{"hidden_size": 192, "hidden_act": "swiglu", "norm": "rmsnorm", "positions": "rope", "rope_fraction": 1.0, "init": "uniform", "init_std_up": 0.0429, "init_std_down": 0.00658, "optimizer": "adamw", "beta1": 0.9, "beta2": 0.98, "warmup_steps": 236, "schedule": "wsd", "decay_fraction": 1.0, "train_tokens": 150300000}
Each number is 200 + 30 x the weight over its row's rms, rounded and kept within 0 to 999. Layers, rows and columns count from 0. The size before them is the row's rms in percent of the matrix's.

# layer 4 MLP down, 192x512, rms 0.0559, rows 158-191, columns 448-511
104,205,208,219,175,186,189,248,215,241,241,205,233,170,249,171,193,198,199,201,189,239,194,187,236,224,199,189,205,268,265,208,152,201,203,214,173,185,183,167,247,202,192,242,174,196,163,260,220,180,206,226,185,190,210,210,184,204,169,189,182,191,235,239,203
095,182,208,201,187,240,184,202,223,229,161,158,240,213,216,162,200,212,196,149,234,229,239,199,228,191,179,242,232,130,207,158,193,203,165,178,188,185,239,225,188,203,166,204,214,168,242,208,187,202,231,143,173,189,244,186,203,208,204,156,222,124,202,241,220
095,187,230,232,206,213,239,179,186,224,197,203,224,193,134,215,197,220,175,160,236,198,237,231,192,162,170,195,168,250,127,187,205,216,188,188,151,202,220,198,181,168,185,168,195,176,177,220,169,201,205,185,148,169,217,212,221,165,186,215,158,218,183,206,166
102,141,209,172,147,161,229,238,184,180,223,211,154,204,239,187,190,177,169,236,187,256,181,219,194,204,228,177,184,198,141,263,218,211,200,235,191,235,209,207,189,187,224,220,193,183,232,180,255,185,201,183,248,179,169,181,156,218,263,196,191,171,270,179,176
094,213,216,178,157,194,159,179,236,237,237,191,197,224,170,245,186,147,185,199,219,192,246,191,209,145,167,147,213,207,171,204,171,225,214,242,255,89,230,192,206,236,216,179,222,246,205,181,167,163,183,184,190,166,204,173,205,166,193,208,215,271,238,200,200
095,203,244,178,163,243,209,210,198,201,245,187,212,195,226,194,214,161,195,162,201,194,176,212,196,203,197,254,204,185,215,185,228,174,201,205,269,150,278,200,203,181,206,199,210,213,206,188,189,217,240,193,177,236,144,179,184,190,223,255,181,177,216,192,201
104,242,199,223,147,194,213,181,169,241,203,165,251,254,217,193,215,219,191,172,195,190,227,150,199,234,206,198,165,238,182,177,167,193,150,172,196,185,248,289,196,211,165,231,175,235,214,162,206,201,195,187,193,137,149,184,188,189,185,247,236,164,253,207,162
106,188,187,227,187,224,183,233,144,180,207,155,243,178,161,196,146,210,262,182,178,254,255,200,200,276,173,163,235,227,214,220,192,204,208,199,221,146,208,229,206,179,167,209,198,225,225,197,193,180,203,213,152,228,184,173,200,154,147,160,241,243,222,252,231
100,197,223,229,228,209,235,185,280,191,166,172,190,211,239,251,228,209,165,170,155,219,192,146,188,234,216,236,192,224,233,205,192,196,217,212,166,180,252,252,198,187,169,197,209,204,206,139,224,197,218,167,200,204,204,204,225,211,240,195,211,192,238,159,271
094,196,196,252,157,179,251,268,193,185,197,225,231,212,140,197,165,233,254,262,223,194,214,208,198,201,229,182,212,228,169,198,171,218,221,184,177,180,186,235,183,211,229,219,183,212,182,191,223,169,237,189,167,192,208,202,183,187,220,245,227,162,207,230,245
100,219,183,278,204,183,299,190,166,202,220,217,186,188,188,214,212,213,127,228,169,202,213,197,228,219,192,232,255,264,266,240,183,231,193,174,209,224,174,194,206,237,208,213,245,154,174,254,148,195,242,247,195,226,237,214,266,195,194,196,181,215,199,215,192
095,157,225,191,193,219,176,173,218,189,187,177,152,179,178,225,195,215,273,218,194,195,196,253,226,233,196,154,254,178,187,210,275,221,186,203,221,158,164,203,194,177,242,191,182,170,189,190,178,148,181,244,170,225,214,209,205,171,113,185,233,228,215,161,170
098,196,184,252,235,233,181,173,136,182,165,261,209,213,242,180,183,184,208,237,210,168,196,187,204,228,176,256,202,224,238,194,234,197,210,184,204,202,212,217,175,198,183,193,281,198,227,238,207,182,181,235,202,203,189,196,200,192,178,187,133,216,200,213,259
100,222,200,169,235,226,227,192,226,166,179,204,214,195,177,226,176,206,211,235,207,160,210,205,244,187,227,243,209,188,211,202,154,183,192,184,163,174,171,188,182,211,197,291,121,210,185,145,192,216,184,206,233,224,212,190,245,223,203,181,200,203,196,223,216
097,202,229,188,198,203,172,202,257,199,210,210,206,225,256,266,221,244,233,219,208,216,118,210,175,165,187,217,218,186,188,220,190,209,183,161,218,177,207,175,140,263,218,201,216,266,211,245,198,159,220,198,189,238,184,199,172,255,155,213,196,209,175,217,219
103,164,211,172,202,118,186,239,171,220,192,169,204,167,181,204,188,245,139,243,224,210,159,260,151,208,229,215,130,167,205,195,212,160,234,206,178,186,219,191,158,216,189,202,219,208,191,215,222,210,208,180,162,141,150,193,276,191,207,215,153,192,224,180,187
100,222,161,148,208,225,229,187,188,190,257,235,204,185,180,168,257,155,197,214,215,176,177,153,185,222,235,161,155,223,204,167,230,199,194,191,182,216,199,222,189,195,237,192,207,171,175,175,188,180,207,208,224,211,241,214,148,177,204,126,252,209,164,238,234
110,168,208,173,146,138,221,138,231,218,166,176,215,181,210,173,204,225,270,221,172,167,204,180,210,214,217,162,206,193,225,228,202,170,202,207,188,157,214,207,217,214,172,213,204,195,206,217,251,123,220,215,219,235,199,138,206,209,222,190,127,200,212,168,210
100,195,241,172,170,167,197,185,250,224,181,184,217,230,232,183,151,198,234,229,205,161,181,234,182,201,193,210,137,193,175,169,195,236,184,223,221,190,228,184,161,160,171,223,216,220,215,181,288,162,234,264,237,181,268,189,209,194,207,217,209,139,160,210,196
103,222,239,179,230,171,202,177,212,205,205,208,234,199,223,223,189,199,181,227,194,204,154,236,261,183,217,170,181,188,129,202,198,200,201,246,158,202,253,190,246,165,230,174,230,144,198,147,199,176,205,195,212,209,189,220,206,197,190,166,208,229,174,181,197
099,211,185,204,181,205,224,194,206,238,236,223,177,199,137,177,240,180,188,215,194,191,212,232,175,222,154,225,210,259,166,194,203,267,167,207,251,229,207,180,171,147,219,182,252,130,194,182,187,245,186,207,157,155,194,228,205,179,213,238,164,220,184,180,241
100,206,183,162,225,222,210,225,211,216,200,180,189,216,179,221,161,220,211,183,197,204,218,143,152,246,176,199,212,169,200,197,186,152,199,185,185,176,157,190,179,196,218,256,181,223,165,240,190,195,147,184,154,236,225,175,187,159,184,166,204,239,185,198,213
099,210,182,196,253,172,244,137,176,247,164,232,200,171,181,215,218,193,211,222,216,184,192,182,201,232,204,200,215,183,203,238,240,233,155,138,190,231,151,266,207,171,172,151,214,211,163,217,205,236,192,163,236,230,190,222,199,180,170,246,242,179,200,186,209
093,184,225,221,208,229,236,256,125,202,182,197,202,227,229,196,169,205,183,153,253,198,233,226,223,184,172,212,234,221,252,197,186,225,214,169,210,194,174,174,237,243,173,196,203,192,222,250,228,246,170,191,181,222,220,188,206,235,264,220,202,213,202,192,183
106,197,173,159,196,188,227,181,249,162,285,118,286,204,147,230,258,179,197,251,198,148,201,184,176,155,169,199,182,184,157,134,226,204,197,184,222,219,229,265,220,222,241,227,151,212,202,200,154,160,206,195,199,192,201,292,198,241,202,178,145,164,236,178,243
096,226,261,251,201,214,214,193,169,224,209,271,240,237,228,245,213,132,208,166,129,199,157,204,156,201,187,218,185,232,213,182,238,205,167,208,168,175,128,196,179,209,223,149,220,199,146,178,197,162,230,188,186,194,200,192,208,190,190,207,253,155,212,222,171
098,242,182,213,228,203,194,208,166,226,239,221,206,208,191,215,215,200,187,270,178,173,190,248,211,170,171,279,226,191,185,220,190,197,140,181,228,205,216,209,215,232,239,225,187,209,209,220,202,235,233,176,197,190,185,203,220,191,197,190,200,175,280,202,199
094,191,180,179,188,240,242,248,191,220,179,149,258,201,202,221,218,174,164,230,251,191,193,226,184,177,203,144,225,184,209,245,213,200,194,254,171,190,183,184,201,186,227,238,201,171,235,196,209,110,196,204,257,202,181,236,204,181,268,172,165,183,236,155,215
105,162,224,174,190,161,230,196,176,209,171,154,177,170,220,151,194,220,192,229,183,135,183,192,221,197,247,262,208,177,166,192,210,222,258,188,216,213,203,187,227,195,218,227,189,178,211,171,182,174,180,203,231,249,168,178,215,205,239,180,246,177,167,187,255
093,212,137,143,230,206,189,143,157,174,211,190,170,154,153,202,226,245,210,224,184,194,155,219,171,179,193,244,257,163,178,215,162,225,223,172,127,189,200,205,226,188,217,172,220,191,193,211,252,197,203,142,209,174,226,176,210,225,187,163,189,183,137,248,183
096,146,192,192,178,201,127,239,238,141,152,181,207,231,160,206,192,288,203,219,216,138,239,153,216,173,242,177,204,195,175,226,215,215,163,247,185,167,240,148,189,173,151,263,219,214,163,251,234,196,217,148,201,232,199,213,224,198,208,191,160,195,194,177,268
100,201,150,174,257,248,201,209,205,181,207,199,168,195,185,215,169,177,264,181,187,212,217,177,185,222,148,253,168,210,202,166,137,174,226,207,191,181,199,172,264,230,197,169,209,196,244,230,175,210,211,169,209,200,247,159,211,206,219,151,231,192,215,212,167
097,228,181,251,187,143,179,191,213,193,193,198,224,215,207,144,234,188,198,180,192,190,165,175,191,173,245,180,190,157,160,165,184,205,194,191,186,226,176,171,170,177,235,212,210,131,148,217,201,162,172,179,234,211,202,181,143,251,215,250,194,218,209,170,155
114,213,197,216,230,211,222,169,208,167,190,202,188,179,167,247,204,178,207,197,214,247,252,137,224,240,208,197,222,191,215,193,214,197,194,189,180,236,211,231,227,204,179,136,179,244,208,166,155,228,260,206,213,218,216,242,176,195,212,195,253,203,175,203,197